{"head_dim": 64, "qk_norm": true, "bias": "all", "init_std_down": 0.0, "beta1": 0.9, "schedule": "cos", "final_lr_fraction": 0.1, "train_tokens": 315100000}
Each number is 50 + 10 x the weight over the matrix's rms, rounded and kept within 0 to 99. Layers, rows and columns count from 0.

# up: layer 22 MLP up, 512x128, rms 0.203, rows 51-103, columns 64-127
# down: layer 22 MLP down (transposed), 512x128, rms 0.221, rows 51-102, columns 64-127
up51:47 46 52 63 62 54 45 48 55 37 47 53 58 55 51 29 45 51 65 56 66 65 64 53 52 47 49 49 51 66 42 41 29 45 44 47 46 41 47 49 52 31 36 48 35 58 55 34 62 53 54 50 55 43 46 61 56 47 62 51 58 68 42 53
down51:68 34 39 58 45 64 63 50 28 45 55 63 39 30 50 58 24 60 65 41 51 32 39 46 56 45 50 54 39 42 49 73 43 47 64 49 59 47 47 67 64 42 44 47 47 54 53 51 56 34 52 52 56 61 44 67 55 36 49 53 35 60 32 63
up52:44 60 45 56 57 59 50 44 35 51 65 51 41 30 60 38 34 48 58 53 48 54 42 56 41 58 54 53 59 33 53 60 46 46 53 45 39 31 54 59 47 58 29 85 45 34 35 38 52 46 54 36 65 26 66 29 45 43 56 60 40 33 45 51
down52:50 57 47 44 45 61 45 58 58 48 46 51 51 53 58 54 52 43 68 51 51 62 58 41 40 40 66 19 45 52 49 54 79 59 64 45 57 43 35 60 43 55 60 69 49 44 69 48 47 42 35 34 43 68 53 56 65 48 67 36 37 35 43 54
up53:38 63 47 50 51 52 54 44 57 43 56 41 40 33 39 51 57 43 57 54 65 70 52 33 45 60 52 46 60 40 46 52 62 53 52 50 35 52 34 43 45 40 42 47 49 39 56 55 36 62 63 49 47 50 61 45 54 51 51 54 49 54 52 63
down53:62 46 46 54 44 56 49 57 37 60 50 51 53 46 52 43 48 64 53 49 41 52 45 52 48 42 48 56 48 52 63 53 52 41 50 47 55 44 44 59 54 49 53 54 50 40 60 55 63 46 49 41 47 60 48 37 45 42 53 42 53 41 54 49
up54:50 44 60 59 52 46 53 52 35 48 59 45 37 50 60 51 54 39 42 43 55 52 40 47 44 47 48 50 52 34 62 49 48 45 34 42 56 37 37 44 52 57 49 41 44 55 47 26 41 47 54 39 43 54 52 37 59 57 56 53 50 38 45 52
down54:48 51 51 44 50 48 51 43 54 51 46 54 51 43 37 59 46 56 53 50 39 57 58 48 57 63 52 49 45 55 54 49 49 61 61 65 39 63 63 55 43 46 57 53 49 49 66 59 55 61 61 52 58 55 42 64 38 36 44 53 48 67 52 36
up55:63 60 47 51 46 49 61 50 58 31 42 41 40 63 44 44 68 53 49 39 60 42 50 47 62 52 53 47 55 49 46 50 49 41 44 43 50 40 51 47 41 40 55 52 55 37 63 51 43 39 66 58 54 45 65 39 51 44 47 52 63 50 49 54
down55:47 56 46 48 46 55 49 51 44 55 51 52 50 49 54 51 48 42 40 49 45 55 54 49 53 50 55 47 49 48 44 57 66 50 44 52 45 48 49 47 49 50 49 52 54 50 46 42 59 52 46 53 47 58 55 52 50 51 51 46 48 48 53 54
up56:52 66 58 51 51 54 62 35 55 48 70 42 43 31 60 46 65 68 44 55 43 65 46 58 51 57 59 48 48 45 50 80 54 49 62 54 48 49 38 48 44 34 45 47 42 42 52 44 37 43 38 50 63 45 50 48 35 47 68 55 63 61 46 55
down56:51 47 61 43 48 53 51 41 59 57 55 54 54 55 55 42 67 57 48 53 26 52 54 51 45 55 60 55 48 34 66 45 50 55 50 40 37 41 44 44 43 51 48 57 53 57 47 53 68 50 50 52 49 47 56 46 48 60 49 19 50 56 54 48
up57:59 25 47 50 63 48 56 48 17 48 57 47 57 50 44 45 51 45 31 39 52 49 51 54 56 44 62 49 51 43 44 46 36 49 40 43 57 48 52 38 55 63 57 34 40 38 46 64 55 32 53 32 64 56 35 42 60 45 61 49 57 56 51 59
down57:51 54 38 58 53 58 38 47 59 33 33 53 54 62 27 54 67 50 67 57 41 46 63 55 44 46 46 30 51 52 70 56 42 51 54 54 55 43 62 53 45 45 47 48 60 65 43 49 55 61 55 48 41 48 51 49 37 51 54 55 52 54 49 65
up58:52 60 49 36 58 49 52 43 53 47 49 42 33 46 77 50 77 61 45 45 70 40 42 62 56 46 43 44 43 46 32 38 52 37 55 49 60 43 64 55 36 69 52 47 50 37 55 56 32 50 44 40 62 55 49 53 59 42 61 46 40 56 41 60
down58:56 58 43 33 51 25 46 44 52 41 32 53 55 50 40 51 45 51 48 35 38 57 53 47 56 51 40 58 61 60 55 50 53 48 54 48 49 59 44 60 51 52 79 44 49 52 47 66 58 57 49 52 48 47 37 52 56 66 46 39 55 50 26 49
up59:35 37 41 52 45 56 38 32 50 50 48 50 59 43 49 59 59 21 62 36 67 38 53 41 51 56 56 51 72 60 47 42 33 28 49 30 45 45 49 57 45 48 52 38 53 47 46 51 31 64 39 30 71 47 59 61 53 50 54 50 49 49 52 54
down59:57 57 48 68 56 43 31 48 55 51 54 62 57 46 46 41 46 61 49 46 44 50 44 54 43 51 55 41 46 37 58 44 60 54 46 41 56 56 62 39 54 48 51 56 40 48 51 52 57 50 53 43 37 45 42 53 58 50 53 41 46 49 39 59
up60:41 57 47 54 41 52 41 48 33 58 63 45 50 43 50 49 46 52 53 55 72 61 63 78 48 61 58 59 44 38 39 58 59 51 56 67 76 48 56 46 58 46 57 48 46 52 51 49 57 50 38 47 54 49 40 45 29 53 41 45 41 49 46 54
down60:46 62 58 40 60 52 55 53 56 50 47 49 53 41 51 44 41 46 49 41 33 49 49 48 41 54 56 49 53 50 69 50 54 61 40 36 33 57 51 49 50 60 41 50 44 46 55 46 53 57 52 39 47 51 58 58 56 59 57 61 58 46 51 45
up61:54 53 50 44 55 41 31 45 33 59 44 50 34 35 48 47 73 45 63 65 38 43 37 63 55 50 63 54 67 52 43 39 51 42 65 35 45 56 45 62 53 62 53 42 55 24 47 28 54 64 52 25 67 49 46 45 61 53 48 47 42 67 53 60
down61:56 54 51 49 50 56 53 64 28 37 50 60 48 48 73 57 67 39 53 46 36 48 61 31 58 46 49 41 37 51 56 52 69 48 45 48 35 60 69 51 52 41 43 45 56 45 49 31 60 21 57 59 59 54 57 63 52 50 61 58 49 64 70 54
up62:52 68 44 55 75 39 59 49 26 70 42 45 47 51 55 26 57 51 41 34 67 54 48 37 37 68 51 51 39 52 28 64 52 32 49 55 78 42 57 67 46 62 36 66 57 38 56 41 53 44 67 50 42 43 37 51 33 51 43 58 64 40 45 61
down62:60 53 58 42 62 40 62 55 32 52 42 40 53 51 52 42 39 54 35 55 31 44 51 47 39 58 49 52 40 43 31 63 52 56 76 59 39 29 47 57 37 62 41 55 56 45 57 61 49 54 42 64 51 51 36 60 46 52 56 43 43 58 64 56
up63:55 49 55 33 53 46 46 43 64 43 50 52 41 60 51 64 43 55 48 56 39 46 50 37 46 67 43 32 45 39 56 46 34 34 53 42 56 45 46 55 47 43 68 36 54 49 43 57 44 34 51 53 63 54 36 41 45 37 40 72 74 46 53 61
down63:47 74 46 50 39 45 66 47 41 48 55 49 56 46 36 47 55 57 44 38 56 48 40 61 49 50 65 50 53 50 35 42 41 50 38 48 48 57 33 34 55 62 32 44 54 54 40 48 50 51 42 47 49 48 52 47 57 58 47 43 36 60 50 49
up64:54 70 31 63 60 26 42 57 52 46 57 52 64 57 44 38 45 26 39 52 66 31 55 48 54 44 45 40 42 35 44 59 30 56 38 58 30 52 39 53 50 63 59 45 60 39 45 35 60 59 38 53 51 46 59 42 40 50 63 56 47 52 37 45
down64:59 47 80 46 33 49 45 58 45 37 40 48 52 38 46 54 46 47 52 62 49 27 49 39 68 89 54 43 59 61 47 54 65 52 45 42 31 58 46 55 42 57 34 50 27 50 38 54 60 68 55 33 62 47 38 49 41 41 47 46 41 64 50 35
up65:39 37 40 61 46 45 40 48 57 60 66 29 55 42 41 45 62 31 52 40 53 56 71 34 66 54 55 49 56 48 44 61 48 39 38 61 52 38 68 65 51 53 50 47 42 54 69 56 54 38 42 64 51 36 45 40 46 52 46 55 63 47 51 54
down65:58 52 51 51 54 46 50 53 43 36 44 47 48 46 50 42 50 53 50 57 41 52 46 59 42 43 54 47 43 48 56 49 58 61 58 52 41 53 39 46 60 55 50 52 46 51 48 39 48 47 52 38 47 58 46 54 49 51 59 53 39 54 54 45
up66:61 55 46 65 43 36 49 54 38 46 55 56 27 48 44 47 40 52 61 50 48 69 71 61 35 52 61 54 66 32 60 47 43 40 53 40 53 50 74 56 54 61 28 61 54 38 54 57 43 60 41 34 49 57 51 46 58 52 49 56 45 27 52 56
down66:51 37 68 45 42 50 45 56 53 44 38 45 63 34 48 54 57 48 55 57 65 26 51 29 56 50 44 42 53 44 46 49 59 54 57 51 49 42 45 47 33 41 40 59 54 55 58 41 61 42 38 44 53 51 47 52 49 58 68 41 38 59 52 41
up67:49 48 42 58 45 54 63 52 54 54 54 30 49 36 61 49 58 57 62 39 53 56 65 48 44 70 48 47 49 33 52 58 48 56 70 34 45 40 42 42 51 71 60 58 49 35 62 32 48 43 32 51 58 44 70 49 47 59 51 47 37 59 46 47
down67:63 47 55 36 50 49 57 38 42 38 55 55 44 54 49 47 48 56 39 59 56 50 53 56 42 40 47 62 45 55 52 55 53 54 54 36 33 45 52 41 52 43 55 41 53 65 57 55 53 59 48 44 51 34 49 29 49 51 39 48 61 57 51 45
up68:45 62 55 42 70 49 56 50 39 35 49 61 43 49 41 44 55 60 49 52 66 56 54 44 65 60 53 62 41 56 52 47 32 53 59 53 68 44 51 33 41 40 47 53 45 65 66 47 51 54 54 56 52 51 62 54 66 51 76 66 53 62 57 56
down68:59 37 49 48 39 42 33 53 48 62 55 50 52 43 50 51 39 42 52 53 44 52 43 57 52 46 54 54 49 35 46 83 50 43 61 41 60 44 48 63 51 61 49 59 56 70 48 46 49 57 36 60 57 58 44 48 39 41 52 39 57 57 44 58
up69:40 52 55 48 50 31 48 44 50 46 50 44 50 51 47 47 64 53 49 49 44 57 66 57 46 30 58 58 66 49 33 49 53 41 45 65 39 54 48 40 56 46 59 63 33 44 38 46 45 53 44 49 59 51 58 54 76 54 64 52 50 58 55 53
down69:44 57 47 46 54 52 45 53 50 53 42 57 44 44 43 52 48 44 61 45 31 55 41 46 57 62 47 40 51 57 57 47 50 54 39 49 40 58 54 46 38 66 45 46 57 59 63 48 49 65 49 32 53 66 40 51 41 51 40 49 66 52 57 31
up70:30 54 38 54 39 49 57 63 62 54 37 61 50 53 42 60 58 54 56 38 54 30 63 62 38 45 54 39 40 42 39 37 47 50 58 59 41 54 60 58 47 64 49 51 35 48 47 41 43 50 46 45 64 45 45 69 52 36 49 55 45 35 40 64
down70:60 55 35 54 47 51 35 58 57 46 41 53 51 60 39 63 52 40 40 58 37 46 43 54 72 37 57 55 57 56 45 53 35 35 52 47 36 43 30 54 54 22 54 62 48 32 66 53 32 52 61 50 58 56 34 50 36 48 55 46 44 67 53 57
up71:48 56 44 41 61 47 44 62 53 54 57 41 40 55 23 41 50 64 54 58 54 53 50 58 58 41 50 42 60 66 45 59 49 42 43 37 51 56 48 40 41 55 39 55 46 39 72 49 30 43 37 55 54 38 49 45 71 36 63 57 43 28 53 55
down71:57 64 45 59 56 46 41 58 46 45 55 45 46 56 44 54 67 45 54 42 50 52 56 41 58 68 55 37 69 45 42 49 41 52 51 47 42 51 39 40 45 50 53 56 57 51 54 38 41 38 43 53 31 33 51 54 49 41 40 40 65 47 43 52
up72:40 62 35 37 47 39 61 59 33 52 39 49 44 22 59 38 68 38 47 60 62 45 40 46 29 49 59 63 41 53 48 36 50 55 63 40 49 69 40 36 49 61 36 60 40 41 69 46 25 41 70 45 38 35 48 34 54 44 61 44 50 32 62 51
down72:33 49 59 62 50 30 65 36 40 55 45 65 50 54 60 52 51 58 38 61 50 58 52 43 43 31 53 47 62 44 62 52 37 47 44 67 63 65 41 58 59 64 46 51 44 42 40 43 51 28 62 43 43 67 55 48 36 42 45 73 35 49 43 48
up73:66 51 58 60 59 42 58 54 48 71 61 51 60 52 44 44 52 54 50 53 47 45 62 47 51 51 45 55 55 46 48 63 36 45 57 58 53 64 37 49 48 47 39 55 63 54 47 47 65 32 65 43 38 60 46 57 44 46 58 43 64 62 54 36
down73:56 58 52 51 54 55 51 53 61 40 62 64 35 42 54 44 56 32 45 57 47 43 50 31 52 67 59 56 42 55 66 32 54 49 50 48 34 46 53 49 63 56 43 46 34 28 46 66 44 78 41 50 47 34 33 59 46 33 63 40 56 55 57 54
up74:57 27 45 58 62 61 48 41 57 48 31 45 49 52 44 52 38 39 51 72 55 55 47 47 37 42 55 41 56 52 43 55 41 52 32 47 59 25 43 40 56 53 36 45 41 30 22 50 42 35 54 51 67 40 57 48 72 45 69 66 53 39 61 53
down74:66 22 62 41 46 48 57 48 61 32 32 62 52 46 55 64 46 33 43 63 38 50 58 39 45 42 40 49 64 44 54 44 52 44 31 77 53 41 55 40 47 54 81 69 55 49 44 47 64 46 61 44 36 38 56 58 48 34 63 63 32 53 55 53
up75:60 41 37 70 53 40 42 64 56 53 60 41 55 38 59 39 54 61 57 45 65 38 57 60 63 58 46 47 41 42 60 51 47 47 54 58 51 50 61 34 71 54 57 56 31 40 51 37 51 34 52 49 45 45 28 48 58 40 61 54 42 61 52 63
down75:67 58 55 56 56 47 43 51 54 45 62 56 32 43 57 55 47 57 43 49 60 57 55 56 58 47 47 54 53 53 48 63 66 43 46 47 43 57 50 45 59 52 45 52 47 62 49 51 62 42 49 44 56 45 58 44 45 45 46 56 41 34 50 54
up76:40 63 51 57 54 49 46 63 35 42 39 49 47 58 49 37 49 55 53 56 44 66 62 47 46 57 59 41 40 60 38 52 60 48 48 53 55 46 44 58 54 40 51 52 57 45 54 22 48 58 37 49 68 53 55 45 45 64 45 74 45 68 42 47
down76:57 46 62 43 49 52 59 53 51 41 52 50 49 38 52 62 48 41 57 59 55 41 38 58 56 66 39 43 51 47 46 54 51 36 52 35 48 48 63 57 46 48 53 46 50 54 52 62 43 46 59 47 44 55 48 46 56 48 54 50 58 42 65 52
up77:64 57 44 54 21 55 48 59 50 59 57 58 43 51 49 43 57 54 67 36 74 60 72 51 52 47 61 63 38 60 31 50 39 56 48 41 42 53 40 51 62 55 44 52 38 25 50 38 59 39 64 42 47 42 52 57 65 69 50 59 68 39 49 65
down77:49 69 46 45 48 39 54 49 38 43 49 46 60 47 50 44 37 47 54 41 40 65 45 56 68 56 43 47 44 43 53 71 45 46 77 56 38 45 42 61 30 57 64 43 63 61 59 55 46 63 70 25 40 60 39 57 46 42 51 51 36 41 45 43
up78:50 35 65 28 48 48 39 46 46 51 67 53 31 59 46 52 43 66 56 55 40 60 36 53 28 36 26 42 41 59 48 43 44 53 60 67 35 40 40 60 52 50 30 63 47 47 52 31 38 33 35 20 63 47 49 43 55 51 61 76 45 57 48 59
down78:56 33 59 44 51 63 57 37 42 40 66 65 44 54 23 34 47 43 41 68 38 19 59 51 47 46 76 46 67 38 23 52 45 39 53 49 50 53 28 55 40 59 57 87 61 47 52 46 41 19 33 66 50 35 41 54 67 62 67 60 40 50 48 48
up79:56 46 68 63 42 44 43 28 50 44 49 69 36 22 66 21 39 39 43 43 61 41 47 33 48 42 53 33 58 58 43 46 49 52 60 57 60 49 61 36 49 48 67 61 29 53 48 36 61 33 55 51 56 52 49 38 61 54 48 50 48 58 62 35
down79:47 73 58 47 44 53 59 56 32 35 57 52 54 54 55 42 46 48 63 53 47 57 53 45 46 55 57 43 50 67 51 46 69 51 52 56 45 56 49 46 65 65 53 69 45 48 69 39 60 46 58 54 57 56 46 66 58 41 52 61 69 67 48 31
up80:47 66 41 70 61 53 50 62 42 63 52 38 55 54 40 30 34 69 44 41 71 78 49 40 56 39 67 57 49 50 39 51 49 34 52 52 47 59 47 42 48 41 38 56 51 47 48 46 68 61 68 50 45 48 45 55 49 40 48 58 70 43 46 38
down80:52 43 45 44 42 34 50 41 47 43 29 52 49 43 42 42 35 39 55 63 57 46 69 56 36 68 30 52 55 63 45 58 69 38 45 52 44 67 47 46 28 69 56 57 60 49 49 50 57 39 63 56 48 40 57 53 60 47 54 74 42 54 44 48
up81:31 66 59 56 45 45 29 68 58 43 54 48 55 62 54 41 57 68 54 60 60 32 77 40 46 57 47 68 69 67 64 56 43 50 53 47 50 49 40 42 52 59 49 55 49 46 59 57 57 46 45 52 52 26 54 31 44 49 50 53 46 50 67 68
down81:52 28 45 46 58 47 57 30 51 54 40 33 60 45 57 56 45 53 45 45 52 57 56 41 52 60 50 49 46 57 54 53 52 57 65 47 68 86 65 31 42 51 53 49 41 46 54 61 62 60 40 57 40 34 58 54 64 61 55 48 51 67 59 48
up82:60 38 61 51 47 42 43 61 49 56 52 59 58 38 62 44 52 42 54 50 52 34 47 63 42 49 59 57 29 44 49 48 59 53 62 40 55 39 55 49 51 50 57 51 55 48 38 50 51 55 57 29 59 53 59 43 65 36 67 62 51 53 64 40
down82:61 57 71 63 76 58 53 53 53 66 41 59 43 53 37 51 44 43 59 43 48 57 43 53 37 43 44 45 52 42 47 47 58 59 45 69 50 40 34 50 55 65 55 55 61 53 49 33 41 49 43 53 23 46 58 37 58 50 31 44 54 47 61 28
up83:63 70 67 57 50 40 56 48 33 42 46 64 47 50 58 55 47 42 37 54 51 40 52 50 43 52 71 63 52 36 58 74 44 41 51 35 37 38 62 59 46 63 49 59 43 51 61 49 48 61 57 52 54 43 53 45 54 72 79 66 38 62 59 44
down83:58 49 63 51 55 51 42 53 60 56 42 45 47 56 52 62 54 58 44 63 46 46 46 42 61 46 63 40 45 37 60 62 75 47 56 59 41 61 55 53 47 45 50 48 42 48 44 35 47 48 61 42 45 60 55 58 58 67 56 58 49 54 70 56
up84:55 51 36 56 36 44 37 38 44 67 64 61 54 55 54 31 42 48 42 60 59 64 62 34 66 48 49 51 43 62 36 48 38 54 50 46 41 52 53 56 59 53 53 41 51 40 45 48 52 25 58 49 65 55 34 36 46 58 53 42 73 65 45 37
down84:58 52 46 58 58 66 29 57 41 27 52 51 59 51 55 44 44 50 39 43 48 54 60 44 59 36 54 47 68 50 69 43 59 42 43 43 36 45 50 47 48 53 53 31 51 52 51 47 48 42 47 60 52 41 61 36 43 57 50 54 43 50 61 54
up85:59 35 41 53 44 44 47 45 41 53 60 59 50 59 61 58 56 49 57 67 64 50 36 49 57 34 68 72 60 63 63 53 33 38 58 36 44 40 29 43 55 60 35 51 45 38 44 69 46 46 65 40 50 60 63 50 32 63 59 48 49 44 50 34
down85:46 51 43 48 69 56 49 48 78 50 50 57 28 58 67 49 33 31 61 46 60 62 39 42 52 54 42 40 59 62 67 66 48 62 57 39 39 48 55 25 74 49 44 42 58 51 45 56 41 37 56 57 65 32 43 46 54 53 39 44 65 32 21 60
up86:52 46 51 62 33 20 51 56 37 77 58 47 49 34 53 58 58 46 62 52 41 51 45 62 45 56 49 51 71 47 32 36 46 55 53 43 62 46 41 49 42 48 51 57 41 63 30 52 51 64 67 47 58 37 37 46 49 53 59 52 44 37 61 55
down86:70 40 67 66 46 44 55 41 48 44 44 57 56 24 39 50 40 68 55 46 64 40 57 64 45 34 46 50 70 23 42 39 61 53 46 46 64 43 48 42 42 38 52 54 47 57 43 41 29 37 47 48 39 45 54 56 33 68 39 53 50 39 63 49
up87:45 54 60 46 51 49 52 65 56 55 40 60 57 39 29 42 62 50 57 53 56 45 66 47 44 64 46 51 51 31 58 58 60 30 53 52 28 48 43 34 28 45 43 40 45 59 65 56 48 54 71 33 46 48 61 42 54 60 67 76 49 51 36 29
down87:50 49 87 46 48 33 38 23 38 66 57 51 43 59 46 58 39 40 40 45 58 48 33 33 45 52 55 61 52 53 46 44 35 45 52 61 41 42 67 55 53 49 58 60 63 65 51 48 36 55 42 38 54 41 57 38 57 45 55 40 59 44 33 51
up88:41 55 62 52 65 39 54 45 64 37 39 51 52 45 60 50 61 59 43 42 53 40 49 43 40 32 68 53 45 51 50 64 38 41 25 60 60 57 54 38 49 40 37 42 44 49 38 59 55 32 53 41 55 36 45 42 60 55 62 50 41 47 35 58
down88:36 37 43 50 50 53 48 30 38 48 68 48 43 61 47 61 49 45 54 57 62 40 52 57 46 68 59 50 51 64 54 45 30 59 44 36 49 31 40 57 48 45 63 51 47 39 34 52 52 49 47 44 55 42 51 37 53 46 50 34 29 46 46 66
up89:40 50 54 30 32 50 43 51 40 57 60 38 51 53 44 56 58 58 44 39 51 46 44 54 68 48 56 42 54 52 49 54 68 50 49 43 74 53 42 46 43 54 23 50 46 38 65 46 39 44 52 23 48 34 48 35 59 75 47 37 54 61 50 46
down89:50 41 48 26 49 51 57 50 44 51 53 49 54 68 63 55 57 50 52 61 47 57 43 56 99 50 48 57 37 49 53 49 99 47 52 56 47 41 57 54 49 54 55 52 47 56 48 50 47 46 57 37 51 46 55 46 47 45 44 48 47 56 59 41
up90:51 49 63 37 50 45 34 51 49 52 52 40 46 42 47 46 43 46 43 55 71 48 62 58 56 56 52 56 51 50 52 57 63 36 64 36 70 38 50 46 60 60 50 51 51 57 59 69 28 51 46 34 51 54 51 29 37 65 49 66 50 56 67 61
down90:31 40 30 59 65 34 47 40 50 42 66 59 61 69 56 43 56 55 37 53 55 38 52 60 67 53 52 45 44 47 66 60 79 38 52 52 46 45 52 49 61 51 61 60 28 67 59 48 59 48 47 50 51 40 56 50 65 51 37 60 20 48 73 49
up91:58 56 54 50 60 44 35 39 36 56 58 56 46 54 40 44 47 64 43 46 67 58 64 56 36 61 68 60 35 50 58 69 44 47 48 41 52 49 36 32 49 47 26 46 35 41 51 55 41 49 32 53 46 29 53 52 59 58 55 53 55 40 43 46
down91:52 60 46 46 64 49 49 63 46 32 73 48 65 63 50 49 55 50 57 47 47 38 59 49 58 53 48 40 49 52 61 56 44 47 56 52 63 60 35 55 43 61 48 58 34 27 51 53 43 50 49 46 40 52 35 59 39 67 63 38 66 53 62 52
up92:39 41 31 56 51 39 45 40 54 53 52 47 51 44 59 53 38 51 66 52 45 46 60 59 34 53 39 34 62 54 56 52 55 59 70 53 49 63 46 51 50 52 61 51 30 26 43 41 35 56 43 44 51 58 42 57 52 69 50 60 46 63 51 58
down92:51 55 55 54 40 41 46 40 56 50 46 53 50 58 56 57 45 41 53 54 54 62 41 40 64 46 66 57 33 53 45 45 39 37 38 61 60 55 53 44 55 57 49 49 59 54 66 55 46 55 59 46 51 29 55 57 51 37 64 61 57 50 45 35
up93:41 56 37 57 30 49 27 49 42 64 48 46 41 45 41 62 47 61 64 57 67 57 59 63 45 44 68 51 51 60 59 47 63 38 26 29 47 43 52 63 35 50 37 58 44 42 66 50 40 50 36 59 66 30 50 40 46 38 43 60 60 39 47 45
down93:54 48 55 59 63 56 56 56 46 42 51 49 51 46 54 40 63 40 59 61 46 59 59 45 40 46 60 42 52 46 37 41 52 50 34 50 43 44 42 32 56 56 52 47 41 37 61 30 51 56 45 63 33 49 53 43 58 53 63 51 58 57 51 47
up94:54 72 64 69 54 62 54 57 50 54 36 51 58 40 54 38 42 48 61 54 62 59 53 48 47 42 72 32 49 44 56 45 38 53 68 40 66 49 46 39 39 65 38 49 55 55 45 38 57 51 67 33 53 50 36 52 49 54 48 44 53 60 57 36
down94:49 66 49 59 38 48 60 52 59 41 34 56 63 53 19 41 32 48 70 58 50 57 41 66 47 49 63 54 36 67 58 44 42 37 40 57 67 75 49 49 54 39 51 44 39 44 40 60 46 38 59 55 40 51 44 56 60 60 37 43 35 38 47 48
up95:50 32 48 53 54 39 42 49 50 59 41 38 39 44 53 44 61 33 52 54 57 36 69 66 61 62 40 35 57 58 56 53 43 40 56 40 54 49 47 41 37 52 52 68 37 52 49 52 45 47 60 44 63 39 42 44 56 67 58 62 54 32 41 46
down95:66 70 48 54 43 55 56 52 50 61 57 43 60 53 57 50 29 41 31 50 50 46 45 41 61 34 59 50 68 66 32 50 59 40 35 50 48 47 59 62 61 48 57 55 71 62 53 41 48 56 61 60 49 42 39 48 31 54 50 35 71 53 54 39
up96:50 47 41 49 57 54 27 68 46 65 51 54 46 81 48 52 50 56 48 41 58 50 59 59 53 66 40 50 47 44 41 62 48 63 56 58 48 30 54 55 40 54 56 45 58 44 46 37 37 63 46 39 33 37 62 40 41 38 50 63 67 68 64 70
down96:55 69 36 61 43 60 44 54 46 53 59 42 71 51 48 58 48 43 45 30 51 39 60 50 27 31 51 70 58 47 52 46 50 42 43 42 48 45 49 39 49 48 33 42 52 48 61 64 53 51 57 53 52 25 58 54 61 50 39 59 40 57 61 62
up97:48 59 54 50 54 61 48 57 39 64 43 58 39 47 53 47 44 43 43 41 59 37 62 72 51 72 61 41 57 63 39 45 61 52 57 39 68 53 49 70 53 70 56 63 32 52 43 58 36 48 63 47 41 58 73 38 37 64 49 60 32 49 54 44
down97:35 63 44 55 59 67 66 38 47 42 60 44 61 52 38 37 53 50 43 48 59 49 41 28 40 45 64 50 57 49 40 48 40 47 63 59 58 44 33 49 41 60 47 30 39 31 42 59 64 49 50 49 43 45 38 53 55 34 49 42 61 71 50 36
up98:40 49 39 68 47 43 48 43 53 60 40 53 58 50 46 57 41 57 72 56 50 53 53 58 37 50 60 50 56 54 51 46 51 57 55 35 34 62 66 56 67 67 46 46 51 42 44 28 50 58 54 55 52 56 48 48 49 46 56 76 42 67 53 57
down98:54 62 54 39 58 57 36 33 60 50 41 44 44 51 49 62 47 42 66 63 62 46 40 68 40 49 47 61 28 44 40 55 29 44 57 65 47 46 61 39 56 64 59 41 23 60 59 47 64 47 58 58 35 61 37 43 38 46 44 51 41 37 45 30
up99:50 54 66 78 55 32 37 32 38 51 56 64 37 34 50 66 53 32 52 71 65 44 53 58 56 57 46 59 74 46 71 38 52 43 48 48 54 45 45 53 77 63 59 36 24 56 45 55 67 58 36 46 58 45 45 40 55 70 37 64 44 46 47 66
down99:56 46 52 60 42 37 65 42 63 46 50 53 45 46 41 54 41 45 49 57 65 35 72 35 56 38 60 58 56 41 61 45 64 45 53 50 71 39 39 53 73 46 77 42 43 62 59 33 67 73 59 55 49 47 53 56 37 56 31 65 51 49 34 47
up100:51 55 63 43 46 52 26 43 61 47 59 52 59 39 60 43 44 32 33 61 63 32 61 71 56 46 62 35 41 56 54 51 31 48 42 58 45 45 52 47 31 51 46 41 28 52 45 61 56 45 45 58 42 49 52 27 37 44 60 53 47 45 45 43
down100:36 67 56 43 45 58 41 48 51 35 48 48 54 48 40 55 54 52 55 44 47 48 58 56 39 56 41 47 58 36 42 45 50 42 49 59 46 55 58 62 47 33 77 67 51 65 55 46 58 56 42 36 61 52 63 37 53 51 41 62 63 75 39 75
up101:45 43 51 56 36 59 61 63 44 64 42 46 45 42 60 57 43 48 38 30 64 59 51 49 43 47 46 71 64 29 43 46 26 37 52 59 75 52 46 54 53 53 55 46 53 58 60 51 49 43 50 46 64 74 60 40 44 53 55 64 68 47 41 46
down101:47 23 52 48 42 53 61 43 43 54 29 42 66 63 41 50 55 61 40 39 66 54 46 55 47 38 45 50 51 37 57 47 38 46 52 72 69 62 30 54 54 42 75 24 37 57 46 51 55 73 70 46 35 59 55 39 37 50 42 50 41 53 65 31
up102:46 62 72 67 45 45 41 50 63 62 31 40 63 36 61 59 40 55 49 53 50 43 57 55 43 46 57 41 45 53 56 57 40 37 46 68 62 48 37 55 50 41 48 56 31 26 41 44 51 56 50 45 37 64 42 33 36 61 61 49 56 54 47 66
down102:45 53 53 53 62 53 36 47 49 39 46 43 50 59 47 52 62 44 63 51 55 46 62 50 62 47 63 44 42 33 62 36 47 40 49 48 43 46 42 44 50 50 48 40 63 46 67 56 47 54 46 38 49 47 69 49 58 51 52 57 46 55 59 64
up103:51 43 29 54 42 44 54 46 35 44 44 48 40 35 63 56 52 38 62 48 48 34 50 51 31 48 35 41 50 57 69 38 45 46 58 42 55 49 61 21 62 57 57 43 44 57 67 67 50 28 57 44 44 39 35 63 60 45 59 36 50 55 57 72